Each number is 200 + 40 x the weight over its row's rms, rounded and kept within 0 to 999. Layers, rows and columns count from 0. The size before them is the row's rms in percent of the matrix's.

# gate: layer 5 MLP gate, 512x192, rms 0.179, rows 8-42, columns 0-63
# up: layer 5 MLP up, 512x192, rms 0.175, rows 8-42, columns 0-63
# down: layer 5 MLP down (transposed), 512x192, rms 0.0645, rows 8-42, columns 0-63
gate8,094,224,179,139,256,223,163,293,165,222,252,225,189,224,205,238,188,140,176,225,227,229,244,166,213,170,193,239,132,231,173,215,193,214,154,216,178,197,185,172,206,243,200,224,193,132,164,165,237,153,166,257,192,173,223,232,203,172,189,135,236,182,137,149,225
up8,104,182,222,223,186,213,296,157,189,227,184,251,186,191,263,136,207,197,198,170,149,237,149,207,187,224,191,206,200,240,193,182,206,193,254,204,172,152,164,250,160,148,182,277,185,221,222,189,200,256,207,201,107,151,147,136,188,183,167,207,212,234,225,165,183
down8,102,218,200,167,193,168,196,108,216,212,180,231,160,163,166,189,197,247,177,234,220,214,167,171,192,132,224,138,184,210,141,244,203,182,248,176,222,248,165,141,177,159,238,219,212,193,217,182,243,200,189,182,179,175,181,159,141,210,174,146,145,150,221,207,178
gate9,096,211,212,173,250,212,203,166,118,224,277,206,260,257,217,185,232,168,235,192,210,185,237,267,215,136,169,166,205,175,175,220,298,181,210,274,249,173,128,199,229,156,207,251,200,161,210,221,165,182,207,142,262,201,164,192,181,202,251,169,174,129,180,200,174
up9,098,149,218,206,255,142,217,237,222,272,187,215,241,193,213,216,179,218,192,294,208,198,204,207,173,248,165,167,240,141,175,148,142,201,246,182,153,182,125,193,192,245,208,177,213,229,158,144,229,217,215,160,227,119,222,168,151,225,193,189,217,144,185,253,182
down9,096,179,171,178,222,217,251,244,262,276,234,224,107,177,233,180,241,200,244,212,164,202,165,209,204,236,121,213,218,249,154,248,192,220,193,293,230,265,240,256,260,198,212,219,195,199,218,179,183,213,128,153,134,218,187,134,109,159,200,180,286,190,226,197,144
gate10,091,224,167,197,156,115,211,159,135,270,179,200,230,189,188,183,244,194,126,236,247,185,235,218,271,155,150,193,258,252,214,233,211,176,131,256,224,226,187,218,151,156,153,139,147,234,170,223,155,131,151,200,248,172,148,276,287,176,194,185,188,236,183,233,218
up10,101,197,265,248,171,190,191,198,168,235,238,242,157,196,121,215,177,150,137,107,215,158,220,196,119,203,256,166,227,233,246,235,260,303,133,200,255,239,143,206,214,267,153,218,142,210,173,197,140,178,297,150,187,160,164,237,225,207,178,187,222,257,168,205,175
down10,100,300,225,174,185,202,165,210,177,209,330,194,171,241,194,252,248,187,229,210,164,276,187,209,263,174,165,187,154,213,169,194,186,155,199,217,157,244,208,176,249,238,200,226,202,181,181,192,165,146,151,277,228,267,162,201,179,269,199,201,177,173,196,168,116
gate11,105,232,215,165,233,241,252,185,121,129,255,210,177,188,178,242,261,172,197,215,245,272,208,189,107,168,215,216,200,201,223,123,199,178,180,232,192,187,192,186,190,266,260,152,194,260,182,133,197,227,243,283,228,160,208,196,285,245,237,149,285,192,256,203,190
up11,118,185,179,211,177,181,167,155,237,221,157,203,200,220,192,125,140,214,211,225,123,149,144,205,193,198,146,250,205,209,152,216,242,224,234,277,243,178,238,187,244,148,151,228,209,178,229,231,180,249,250,146,230,186,186,219,106,121,197,246,219,193,151,233,179
down11,108,191,253,155,178,246,249,177,231,265,265,203,151,199,221,255,184,229,188,228,165,228,148,188,214,209,190,226,169,197,131,185,226,174,224,266,110,205,253,118,145,180,220,214,206,172,173,203,266,235,122,253,220,177,219,231,185,157,163,215,162,204,260,221,252
gate12,100,196,186,271,201,223,121,165,174,160,218,200,156,180,198,190,126,219,195,185,177,185,240,202,223,119,164,219,208,228,179,265,147,149,192,109,199,215,280,226,175,157,186,217,154,142,205,210,185,251,232,196,247,147,198,245,172,156,220,187,180,215,195,221,228
up12,097,250,260,214,249,140,195,181,151,179,283,139,199,182,186,166,180,164,231,206,148,199,259,188,115,215,186,175,216,225,243,202,247,244,179,216,247,225,209,154,220,202,166,154,194,223,271,140,208,122,168,189,181,217,257,155,188,143,185,164,175,165,203,178,188
down12,104,189,198,227,215,153,208,197,228,211,191,182,166,245,210,209,228,118,152,123,171,214,151,161,162,230,232,161,221,185,217,200,197,260,240,173,193,122,192,195,168,221,227,188,219,227,188,187,188,264,238,303,188,185,238,241,241,179,202,171,223,226,186,213,161
gate13,103,149,180,157,283,170,251,173,212,182,244,128,242,227,209,181,296,208,183,149,243,140,254,156,175,155,233,232,159,178,170,199,191,149,157,196,285,169,175,249,182,190,166,189,120,246,250,137,194,160,249,199,180,262,225,254,204,157,283,260,135,189,206,170,176
up13,101,135,206,195,181,177,164,201,245,161,264,158,231,217,195,181,212,219,232,188,208,271,223,177,161,167,192,171,179,209,176,143,148,154,186,162,196,216,126,114,159,211,172,186,149,271,148,180,216,131,254,146,218,155,160,129,206,186,179,177,244,276,173,220,214
down13,096,174,190,229,244,194,199,213,181,154,267,244,148,202,182,152,166,240,265,206,268,176,246,149,215,215,255,173,221,214,274,187,234,195,250,226,200,246,214,211,294,147,209,175,199,217,151,218,223,248,166,216,173,256,201,243,206,213,219,217,259,224,223,118,212
gate14,101,132,211,138,174,234,223,184,226,236,169,226,190,212,243,244,206,160,218,169,205,139,211,192,289,143,185,196,220,219,201,239,194,193,130,271,227,253,263,232,182,260,216,151,189,245,223,231,202,197,199,198,230,217,218,214,84,202,153,202,161,195,154,159,186
up14,095,198,194,235,117,136,168,236,240,187,339,227,156,130,242,225,207,249,103,195,236,219,231,228,129,262,230,182,264,189,200,166,252,198,194,221,145,207,252,156,201,198,192,190,199,189,209,208,296,258,210,217,206,258,211,167,218,182,248,226,209,139,249,232,193
down14,098,219,204,242,239,198,198,149,170,223,183,174,174,217,212,158,201,247,168,257,245,172,238,178,135,158,151,109,166,201,130,239,182,222,256,232,254,234,267,169,229,201,271,222,218,211,201,242,177,165,254,243,241,233,230,207,173,197,215,173,196,138,200,190,268
gate15,097,288,260,170,245,270,251,167,213,235,183,223,181,215,202,204,203,225,136,129,255,240,158,283,164,246,238,157,230,257,134,238,217,221,158,172,233,203,240,228,260,232,204,200,135,190,225,169,217,194,211,248,241,250,188,206,214,196,222,207,199,114,176,203,280
up15,104,178,249,209,232,181,224,245,145,177,165,181,219,214,226,181,156,166,175,217,132,214,209,282,239,166,211,164,256,167,265,196,206,177,229,160,132,126,261,219,133,240,226,273,217,209,174,215,268,222,206,189,206,166,207,146,148,285,179,207,161,230,172,267,286
down15,096,208,215,97,173,206,176,98,168,170,173,225,224,186,234,183,268,189,182,311,137,210,201,160,175,157,181,167,202,177,225,126,181,259,220,192,196,245,226,105,131,177,216,167,226,188,188,140,246,289,161,167,160,165,200,213,215,243,165,245,220,260,187,132,185
gate16,103,188,199,215,256,206,146,184,171,176,139,223,199,233,198,215,231,119,218,194,233,216,231,228,123,222,164,197,84,257,249,168,196,99,189,179,226,195,231,239,206,246,217,245,248,219,138,131,169,299,207,194,205,217,196,257,226,175,165,282,181,236,239,194,172
up16,096,236,151,184,145,182,195,202,212,238,283,188,232,191,173,175,260,250,241,246,285,149,231,247,171,195,187,226,163,216,218,169,224,210,226,253,232,161,240,234,190,183,202,187,158,237,126,227,160,210,149,175,164,206,206,134,239,292,157,174,179,205,186,203,182
down16,098,234,191,236,232,256,192,234,230,152,231,227,224,200,245,168,152,177,213,238,234,243,221,218,197,186,152,310,196,224,186,158,188,264,166,185,154,253,218,219,190,224,171,172,177,181,177,281,186,155,224,149,186,147,178,177,220,206,145,146,146,214,237,149,176
gate17,107,169,156,214,141,223,129,135,215,171,273,163,128,132,148,213,183,202,272,254,142,214,141,142,162,237,180,80,212,165,177,231,236,190,260,229,201,219,170,213,212,196,210,196,174,279,201,188,219,208,207,260,239,183,242,149,220,224,169,228,124,201,191,217,181
up17,110,227,238,302,153,236,257,226,184,202,238,218,154,234,253,182,246,314,211,181,158,163,180,213,150,124,169,174,273,245,250,219,149,222,218,217,255,194,222,225,236,193,152,146,203,200,283,250,205,162,188,98,170,235,208,242,204,221,229,170,198,251,186,214,184
down17,111,240,171,162,225,210,222,117,138,172,141,204,221,191,147,184,153,116,237,143,200,224,217,172,62,184,233,142,183,213,161,184,154,202,199,171,226,104,201,170,253,211,201,261,200,221,259,244,193,237,199,193,214,192,186,197,235,150,161,223,216,227,225,184,240
gate18,091,165,220,204,228,163,212,179,214,167,147,192,192,115,234,208,219,168,242,219,284,235,203,154,252,157,180,177,179,223,148,223,133,176,190,227,236,158,217,160,194,205,169,135,247,217,189,153,234,197,214,206,165,310,163,203,156,183,180,204,170,305,170,140,177
up18,086,181,143,176,239,200,236,268,221,197,223,210,226,296,206,197,161,267,191,180,156,194,223,213,187,165,170,281,240,166,252,183,211,189,202,285,195,213,220,248,174,214,182,257,170,242,183,251,230,171,145,231,161,209,274,201,250,177,182,215,269,264,198,237,188
down18,085,223,258,198,210,237,196,231,200,218,177,145,148,215,215,176,218,193,177,248,163,124,174,209,229,180,178,166,234,191,208,164,154,163,148,207,257,190,174,229,115,157,177,189,165,204,204,241,141,200,269,176,221,245,173,284,127,242,129,186,233,159,171,159,202
gate19,094,205,238,148,189,260,195,180,153,180,218,254,177,205,223,158,229,193,235,180,217,163,151,192,178,197,212,186,233,190,170,172,266,152,203,149,219,215,210,209,252,202,220,127,191,178,202,210,184,210,211,185,174,205,239,149,205,87,279,216,252,208,186,220,154
up19,099,226,200,197,200,205,225,166,251,215,241,225,230,177,176,262,179,191,140,260,154,210,246,172,156,199,199,256,152,175,167,293,213,226,234,186,151,216,129,205,216,186,199,154,219,189,237,241,93,227,273,124,252,192,229,271,140,189,217,221,173,181,165,236,155
down19,099,274,157,189,212,151,165,180,184,231,144,218,219,232,122,208,174,239,168,137,180,121,227,211,199,206,271,123,252,218,263,252,193,151,244,152,232,187,168,217,226,160,201,190,216,205,251,188,240,274,142,187,282,256,234,133,177,251,142,212,217,276,140,153,166
gate20,102,269,184,180,207,203,144,123,249,223,204,263,211,208,195,184,224,173,199,172,172,129,146,273,233,226,217,202,191,204,166,234,196,253,157,240,225,130,241,224,262,211,202,242,157,205,178,255,223,165,203,221,247,186,172,206,210,138,222,264,165,232,159,162,375
up20,105,248,201,147,229,168,195,150,132,281,218,134,182,105,146,169,200,236,223,169,156,108,219,235,234,186,158,174,150,274,174,232,190,249,130,207,244,202,171,146,176,202,188,279,161,233,155,183,224,221,179,228,215,269,228,198,253,174,265,220,215,233,280,252,253
down20,104,280,193,192,188,162,228,263,255,183,200,185,142,177,157,209,237,160,185,191,142,245,218,185,164,220,158,180,228,205,264,159,189,178,223,159,159,209,219,249,234,273,176,169,228,166,170,148,209,169,202,153,193,141,181,241,128,214,197,153,159,132,165,104,238
gate21,100,261,247,209,138,228,184,186,184,152,148,213,204,160,153,169,195,200,265,222,229,215,269,277,150,200,174,194,205,194,165,95,226,194,175,208,232,218,196,206,246,149,277,143,151,211,243,141,129,196,174,171,251,201,212,219,194,261,174,203,150,148,258,217,247
up21,098,226,216,235,219,227,166,139,171,187,184,203,210,202,181,236,248,204,193,130,237,238,138,259,309,190,287,203,206,266,207,192,144,199,131,251,179,202,208,217,257,235,211,142,81,216,218,227,223,227,218,292,163,216,221,174,215,134,223,172,212,166,103,179,204
down21,092,173,239,223,255,232,261,173,240,150,242,189,197,226,223,204,203,245,205,266,299,203,261,149,200,242,102,245,169,152,166,167,220,154,183,177,230,179,216,160,185,203,156,242,243,191,169,183,271,175,177,201,180,208,251,168,175,256,194,237,135,284,184,195,177
gate22,093,239,189,200,152,223,169,153,214,193,188,190,266,212,286,272,217,183,170,203,134,206,178,245,239,195,192,207,181,139,256,173,150,217,250,203,165,219,257,176,188,156,219,223,140,171,257,113,134,208,246,247,239,137,206,267,173,170,195,174,152,207,167,272,234
up22,087,243,202,229,179,192,300,178,223,196,220,205,244,214,213,216,127,222,241,150,203,279,165,165,203,258,224,205,216,158,178,191,188,219,131,174,171,201,200,204,138,172,210,181,162,197,243,217,202,192,231,171,199,234,210,227,241,260,189,175,234,178,138,246,261
down22,092,94,209,156,159,201,221,151,179,195,256,189,190,209,208,191,210,157,150,156,184,248,228,287,197,239,218,264,240,150,201,236,183,210,263,290,156,185,164,107,236,194,195,201,251,238,263,187,130,206,211,243,143,237,211,144,210,192,183,159,152,258,170,201,170
gate23,104,186,276,223,227,238,147,188,148,200,189,226,237,249,130,175,199,262,203,263,144,208,237,206,233,188,218,156,192,179,193,238,199,187,170,178,242,160,207,203,240,250,219,166,170,286,148,78,270,221,278,222,185,209,160,272,146,176,198,219,210,251,226,226,95
up23,114,206,252,186,191,146,172,221,232,217,215,205,245,204,194,221,220,187,152,135,134,183,169,169,158,127,217,170,159,258,199,198,180,253,210,177,160,267,234,247,198,186,167,204,213,142,275,304,140,125,143,167,220,167,236,118,249,275,267,196,176,120,125,151,197
down23,111,148,183,217,237,187,143,228,91,227,281,129,246,135,319,175,154,193,228,167,170,156,197,112,233,231,216,258,197,233,235,229,180,134,257,153,170,198,203,92,241,163,192,146,188,162,274,233,188,179,223,207,191,206,139,279,209,138,232,171,210,174,178,88,232
gate24,101,180,229,184,137,243,220,178,61,150,199,252,208,213,244,200,261,190,218,192,208,110,159,202,211,264,179,216,146,181,140,212,267,280,180,167,253,240,167,170,191,230,188,263,258,150,246,200,310,169,149,162,178,217,181,100,253,184,185,243,190,226,206,200,197
up24,097,207,191,136,200,225,210,228,207,165,187,239,240,205,236,228,220,190,291,251,218,181,201,134,172,175,217,225,263,237,222,186,251,217,127,162,260,144,207,169,193,275,160,173,217,245,178,247,219,185,208,102,264,224,176,212,212,185,202,283,227,214,235,189,148
down24,105,89,210,195,116,203,197,142,192,231,125,244,206,204,133,223,238,160,177,184,185,233,133,222,238,139,172,140,108,200,149,129,142,200,209,252,191,213,179,196,168,234,158,210,246,102,220,122,238,223,217,207,236,220,245,238,236,184,276,182,204,212,177,197,157
gate25,109,179,161,282,227,234,266,237,224,140,195,252,142,148,144,195,150,205,209,172,174,207,136,244,207,248,189,130,108,274,229,203,129,173,176,228,202,185,154,209,173,168,266,156,149,232,166,230,210,263,185,174,217,182,166,167,249,240,126,131,142,191,151,254,226
up25,105,221,191,206,163,164,155,215,236,210,259,165,196,184,187,190,290,160,161,157,178,237,261,218,219,213,234,110,205,221,212,196,176,202,264,161,275,185,200,236,242,183,233,207,210,130,238,177,250,208,168,249,175,153,231,165,158,195,263,248,218,185,221,251,260
down25,110,158,223,233,188,202,172,166,118,272,194,185,204,188,197,218,146,160,216,227,229,158,161,211,165,183,171,225,289,129,235,140,190,209,114,259,206,192,156,144,152,163,159,181,172,182,210,150,181,221,180,272,161,214,169,204,204,280,229,152,168,143,263,210,121
gate26,104,173,190,162,105,243,97,146,149,219,142,213,212,205,217,209,228,204,197,203,241,155,212,213,123,112,239,222,202,216,141,213,179,233,201,181,242,260,236,173,221,231,204,191,182,205,182,204,201,172,296,270,164,202,221,212,183,218,213,219,244,208,171,187,169
up26,102,150,185,169,167,248,153,195,154,247,100,173,201,164,244,201,174,214,176,128,252,149,201,221,167,151,206,184,230,239,210,199,299,236,223,256,258,179,234,194,244,174,256,178,162,176,179,244,231,249,186,216,162,171,246,204,210,162,186,215,266,177,177,246,197
down26,106,157,217,190,214,189,240,230,214,235,224,146,207,231,244,234,187,182,246,215,215,216,221,281,180,205,183,240,201,188,236,223,294,179,183,165,215,176,198,208,182,168,234,181,219,186,147,182,263,161,192,285,223,233,227,210,225,268,198,137,138,216,226,247,178
gate27,095,161,232,261,270,200,155,240,245,210,236,241,246,225,197,298,202,178,172,147,225,245,155,201,251,94,195,231,224,233,148,144,242,154,157,143,245,257,214,160,223,252,237,200,171,201,205,237,184,283,178,263,187,203,227,277,191,192,223,128,203,237,158,186,207
up27,102,182,221,177,188,192,234,233,151,142,236,187,190,211,252,225,206,116,192,171,176,182,246,238,216,146,180,203,238,213,167,139,204,121,253,177,173,164,176,250,278,267,246,266,240,195,167,93,190,232,219,204,170,191,228,258,265,171,195,203,184,172,230,181,140
down27,094,200,229,211,150,162,162,183,204,188,222,270,252,115,177,166,196,159,189,164,182,232,180,243,198,167,266,228,188,212,224,164,203,183,171,114,228,272,186,184,222,178,252,264,172,183,204,248,255,229,161,142,262,166,234,170,248,215,175,151,174,184,262,187,276
gate28,095,215,175,171,155,148,176,186,212,235,266,157,218,155,196,186,168,200,209,246,239,248,143,200,174,188,229,243,251,215,229,204,185,227,218,218,236,181,200,132,178,243,195,311,131,200,230,183,161,248,268,206,185,223,253,233,164,253,259,190,262,225,273,262,117
up28,099,231,207,261,176,187,133,229,235,241,196,270,209,151,184,153,239,237,188,171,287,128,250,295,157,199,238,245,220,171,190,202,191,245,231,183,237,186,197,201,217,250,248,296,148,201,161,236,195,256,205,164,146,216,156,223,232,193,182,155,210,156,217,211,250
down28,097,207,146,254,249,229,238,189,260,273,188,261,147,197,159,239,191,273,159,158,162,194,204,221,209,157,203,196,197,253,249,266,152,206,93,138,188,168,246,239,255,189,169,261,271,181,163,237,192,210,163,259,201,189,217,203,291,223,219,276,138,223,146,261,265
gate29,099,236,205,192,173,227,160,181,181,176,206,195,236,219,317,231,146,208,213,259,191,142,211,200,271,203,162,157,235,220,235,237,231,225,204,148,126,162,175,187,282,260,223,174,112,158,179,244,188,214,203,216,211,283,137,180,163,241,246,191,261,136,201,261,218
up29,101,259,111,157,171,180,210,256,251,216,146,217,221,192,252,248,200,178,199,209,235,228,165,131,199,162,272,229,306,206,276,173,253,199,209,204,175,180,188,196,216,203,218,153,249,219,145,234,207,226,140,197,226,186,191,165,205,296,289,252,268,203,208,177,197
down29,097,168,231,145,182,201,210,210,229,257,111,185,124,189,166,140,146,155,175,216,88,241,150,189,143,256,235,196,211,206,211,147,192,226,220,197,172,234,245,198,194,106,215,194,228,144,153,124,174,188,203,193,148,220,257,245,120,195,229,183,146,227,197,171,216
gate30,087,233,240,163,172,164,193,194,266,145,198,151,195,230,168,126,182,225,234,262,207,161,154,236,217,137,148,200,218,213,223,236,299,170,207,221,187,170,147,245,142,207,269,206,91,120,231,199,205,219,223,131,121,205,204,200,235,249,210,191,193,166,167,176,244
up30,088,214,274,219,238,247,234,176,182,198,188,213,306,256,212,191,242,239,142,131,134,217,253,234,259,223,226,236,205,237,149,172,132,252,190,191,144,121,201,211,155,151,144,171,258,240,163,151,191,229,190,269,263,160,174,107,208,190,250,200,267,213,213,184,266
down30,086,152,171,189,220,254,176,139,185,257,183,152,163,191,135,154,298,252,155,201,200,167,194,235,187,172,282,208,175,250,171,183,173,223,132,257,170,190,165,230,170,132,125,207,182,149,166,239,175,270,182,255,214,161,215,173,156,145,140,229,163,188,193,225,163
gate31,109,168,233,183,215,225,230,237,182,273,194,221,192,212,215,237,182,244,185,206,209,201,188,182,265,257,194,262,217,261,121,193,145,218,134,192,188,175,277,262,160,153,162,210,228,213,167,175,196,261,178,182,231,176,111,156,213,163,145,218,171,236,221,205,173
up31,109,251,163,69,168,221,207,195,190,141,161,152,175,158,252,261,193,212,191,156,192,238,174,166,91,213,169,203,232,167,174,170,241,170,215,186,213,225,225,198,185,162,188,222,228,226,208,211,253,247,190,251,183,187,234,256,106,220,245,244,191,148,245,87,174
down31,108,188,227,239,147,221,130,188,211,176,264,125,185,188,174,214,225,206,123,203,204,204,173,237,179,192,218,198,127,244,195,167,229,197,259,234,118,233,160,201,216,198,216,219,221,231,174,91,218,167,135,244,190,170,253,218,194,152,178,225,189,170,203,200,217
gate32,099,143,221,240,120,220,189,151,168,241,169,178,219,192,188,203,248,167,205,233,280,220,181,199,201,204,227,188,256,167,194,243,144,212,196,170,237,131,163,243,208,160,231,172,207,227,149,208,250,125,192,250,227,168,89,175,206,134,268,190,128,191,211,305,260
up32,109,166,184,236,141,216,198,230,224,164,187,216,227,183,208,206,161,210,160,219,196,196,151,243,191,175,269,171,186,141,223,269,186,166,153,201,188,205,191,185,202,123,192,112,273,255,179,157,228,162,278,213,247,158,242,156,194,145,305,228,218,218,200,185,224
down32,113,209,207,204,188,189,177,188,156,252,202,136,155,181,254,209,259,217,184,173,256,181,157,209,211,234,183,189,222,131,224,194,202,249,219,178,325,184,153,243,210,290,264,247,272,242,191,144,238,136,179,154,107,199,217,195,216,165,220,183,234,143,197,234,223
gate33,093,210,155,136,211,174,229,192,205,263,133,171,266,161,213,173,190,204,160,150,186,208,186,155,251,112,301,221,223,154,176,133,143,185,158,258,248,171,244,170,176,153,226,214,169,193,247,175,193,252,177,189,189,190,144,191,178,289,180,250,165,187,173,117,208
up33,093,186,182,220,196,206,151,213,298,274,209,206,179,178,187,175,221,301,156,180,135,145,174,218,213,283,176,199,233,236,234,208,222,217,323,202,224,243,135,262,287,242,243,209,212,168,158,206,200,195,196,242,163,115,202,153,207,173,195,226,198,237,250,221,161
down33,108,162,247,238,239,229,248,229,186,242,236,229,228,193,165,161,226,178,197,227,212,100,180,168,186,177,180,129,171,233,133,227,205,180,273,186,208,249,229,208,218,196,243,197,156,171,214,288,251,172,235,258,151,174,245,240,189,112,165,233,200,259,271,344,162
gate34,104,257,147,202,191,255,212,205,166,205,253,172,279,158,241,223,233,212,176,238,147,166,270,173,194,215,167,114,235,211,190,160,190,188,201,243,183,229,216,123,169,208,229,184,172,221,247,229,252,180,194,200,246,207,152,234,208,219,118,222,203,207,145,160,233
up34,106,231,125,277,212,255,182,250,266,214,267,326,198,206,167,217,297,153,198,231,158,128,209,180,169,168,212,147,141,188,161,202,199,238,193,193,205,202,163,185,217,221,191,169,148,219,157,259,278,121,167,147,233,281,196,194,227,243,186,242,169,151,200,132,165
down34,092,236,206,151,255,219,195,275,236,159,194,147,164,216,237,180,247,205,227,174,233,179,187,229,187,197,196,238,243,238,224,237,145,154,270,218,241,196,139,181,290,164,150,175,251,156,237,245,77,211,167,208,164,243,227,199,190,195,177,138,243,210,150,223,165
gate35,104,228,270,189,217,187,283,162,192,234,150,196,192,138,176,221,201,174,272,246,228,258,154,207,276,216,184,212,182,213,202,229,163,129,192,215,136,213,249,202,198,241,198,154,113,213,188,171,189,249,319,209,158,223,153,308,254,219,169,172,191,207,213,191,206
up35,104,180,208,279,190,154,202,188,208,200,185,186,179,187,142,165,160,217,172,272,116,217,226,199,186,191,191,138,217,221,198,204,184,162,221,113,191,205,241,211,167,206,219,175,215,196,193,195,204,234,157,173,145,191,152,220,242,183,234,188,137,190,233,261,186
down35,102,209,209,215,245,202,256,249,212,228,172,181,186,228,197,213,162,305,252,158,201,299,197,207,192,212,134,261,185,173,216,155,185,158,200,193,221,169,191,149,257,252,182,198,214,242,129,186,168,142,265,201,159,220,249,217,247,239,262,125,140,239,177,187,209
gate36,107,231,191,155,168,233,199,242,195,291,198,174,198,245,200,208,228,192,181,229,168,212,196,245,201,207,144,235,249,133,209,216,191,199,225,206,207,181,203,182,218,136,184,178,163,158,196,169,234,262,209,289,248,195,161,223,122,193,211,198,279,196,141,251,225
up36,105,156,211,250,188,186,217,221,224,185,259,205,228,156,165,197,223,171,149,192,173,251,299,114,185,177,238,163,202,182,243,171,123,249,157,183,194,179,199,144,191,269,184,194,223,237,218,145,113,200,209,216,160,165,270,150,279,205,156,215,117,246,247,144,159
down36,105,209,182,250,161,123,129,138,187,183,232,233,301,194,229,196,199,268,170,259,166,87,158,199,179,176,259,238,203,240,224,170,207,166,225,205,214,259,215,112,194,216,222,193,247,174,246,205,244,197,175,225,192,208,194,298,194,241,154,208,235,206,184,252,256
gate37,097,148,262,194,179,158,177,316,156,180,228,176,227,197,185,130,171,214,255,209,234,142,159,108,214,164,208,153,206,200,133,110,164,162,224,209,254,221,189,142,193,172,235,190,195,173,207,186,234,207,264,231,143,201,174,192,142,163,187,157,202,162,139,209,197
up37,094,261,176,242,271,162,192,218,192,161,219,216,184,238,166,249,123,282,171,162,200,183,207,215,191,230,243,228,241,184,241,221,247,189,221,283,181,126,170,177,198,213,152,176,211,233,179,215,173,252,89,254,187,147,167,212,226,226,193,162,133,261,188,196,228
down37,094,209,200,166,190,217,285,175,195,207,195,280,286,149,195,197,217,134,213,197,268,249,169,190,238,220,214,188,187,142,209,207,199,200,208,162,210,185,195,186,242,174,208,212,217,186,230,197,190,205,236,144,227,169,243,189,197,226,202,120,150,186,232,218,236
gate38,103,257,146,141,154,203,158,298,228,263,187,190,214,179,163,242,197,200,171,176,228,192,171,152,166,202,257,173,215,174,188,147,271,149,204,225,137,156,151,148,186,258,162,130,198,209,155,129,191,157,185,152,207,173,155,209,187,269,140,269,174,196,258,190,230
up38,102,162,267,115,197,174,218,241,184,207,225,226,241,178,160,190,248,248,168,126,210,185,238,194,201,129,228,211,288,141,140,201,188,193,216,139,270,220,170,156,183,214,150,157,209,173,231,186,214,202,253,219,214,231,171,199,171,244,289,302,288,219,136,204,221
down38,103,276,192,195,175,188,251,106,240,187,221,205,229,208,153,271,179,237,191,264,192,214,205,156,267,168,238,193,202,224,249,275,212,214,256,184,229,145,276,203,148,248,250,191,119,258,213,196,181,210,212,192,173,171,259,166,149,174,158,180,218,182,290,189,148
gate39,098,131,190,258,214,238,234,172,179,244,215,272,248,155,118,167,239,207,196,212,276,220,210,210,174,162,290,217,193,206,219,267,183,257,83,179,228,141,224,180,220,201,149,217,137,145,192,185,160,271,247,117,214,181,194,237,236,224,191,132,270,239,171,93,180
up39,103,182,237,269,109,261,172,188,158,226,151,193,135,177,198,224,182,232,203,253,230,199,258,199,267,230,175,224,247,190,179,214,231,158,215,173,175,188,109,161,201,240,211,248,194,251,208,138,152,153,178,268,260,243,178,162,193,258,194,173,172,190,225,243,195
down39,096,248,262,194,229,231,179,185,246,220,246,209,245,262,253,185,120,175,234,220,184,155,195,168,181,148,164,207,162,171,243,220,243,188,245,149,182,216,164,208,204,190,217,192,197,206,169,222,275,145,141,261,134,203,123,144,234,166,198,193,163,148,160,240,183
gate40,101,169,148,186,231,199,163,183,167,169,254,218,211,179,197,217,144,183,239,224,127,244,149,140,155,205,187,148,175,237,237,246,151,254,196,161,250,163,243,267,202,273,158,155,222,287,133,142,218,264,186,217,225,266,146,229,187,200,187,137,246,191,151,224,251
up40,099,176,257,296,145,234,128,207,186,148,197,216,222,213,212,255,186,180,248,172,194,138,211,209,131,244,136,176,120,122,201,160,223,151,229,220,104,250,121,286,248,186,236,201,157,185,194,241,197,128,207,164,155,125,270,194,209,179,157,236,180,187,170,213,229
down40,100,216,240,157,250,221,180,145,209,234,195,170,197,148,223,275,305,186,178,202,198,151,224,177,220,169,206,224,195,213,166,136,275,236,249,202,164,231,188,215,149,153,250,227,210,222,229,244,233,225,266,130,244,188,171,203,295,215,197,190,175,159,208,144,189
gate41,095,201,176,235,232,149,181,208,157,132,175,201,208,151,203,134,280,233,229,184,221,184,165,164,231,106,196,162,197,178,220,172,157,175,263,214,178,201,261,229,313,182,159,181,186,91,266,190,210,215,239,232,136,242,212,216,269,229,238,222,153,211,217,209,202
up41,093,196,212,253,178,199,198,172,190,165,200,167,248,230,172,215,233,276,216,173,217,214,129,204,254,183,208,240,262,165,304,166,223,161,230,151,141,190,262,244,213,143,187,242,202,180,224,202,168,217,266,185,138,273,211,84,162,165,218,207,169,168,181,205,240
down41,097,219,269,194,169,226,174,231,173,182,245,236,128,198,139,115,278,142,202,195,181,300,212,171,235,208,184,169,211,192,157,155,215,204,246,185,254,169,207,255,175,221,238,99,241,189,198,162,209,286,186,171,209,204,263,180,227,222,170,269,174,243,183,167,158
gate42,088,184,264,131,259,163,205,174,217,190,202,224,165,176,248,161,240,179,158,150,218,156,254,214,121,185,161,195,220,198,205,231,177,222,131,198,264,178,213,204,108,188,256,133,174,175,162,258,199,165,209,259,115,253,172,227,213,255,206,184,178,220,272,132,197
up42,093,246,128,236,264,170,225,210,224,212,190,219,260,210,178,271,189,163,196,181,241,152,266,267,236,167,157,247,287,190,237,233,193,222,200,224,172,221,182,226,133,213,155,208,288,175,252,188,136,185,206,177,242,229,198,210,147,205,203,122,271,231,195,230,143
down42,101,296,148,219,178,206,144,172,233,247,166,234,216,249,200,261,146,164,229,236,244,147,176,228,241,222,112,260,219,216,303,201,265,153,194,162,258,206,266,217,169,145,239,219,121,130,129,160,202,173,176,234,219,250,178,205,267,277,179,188,191,183,160,202,151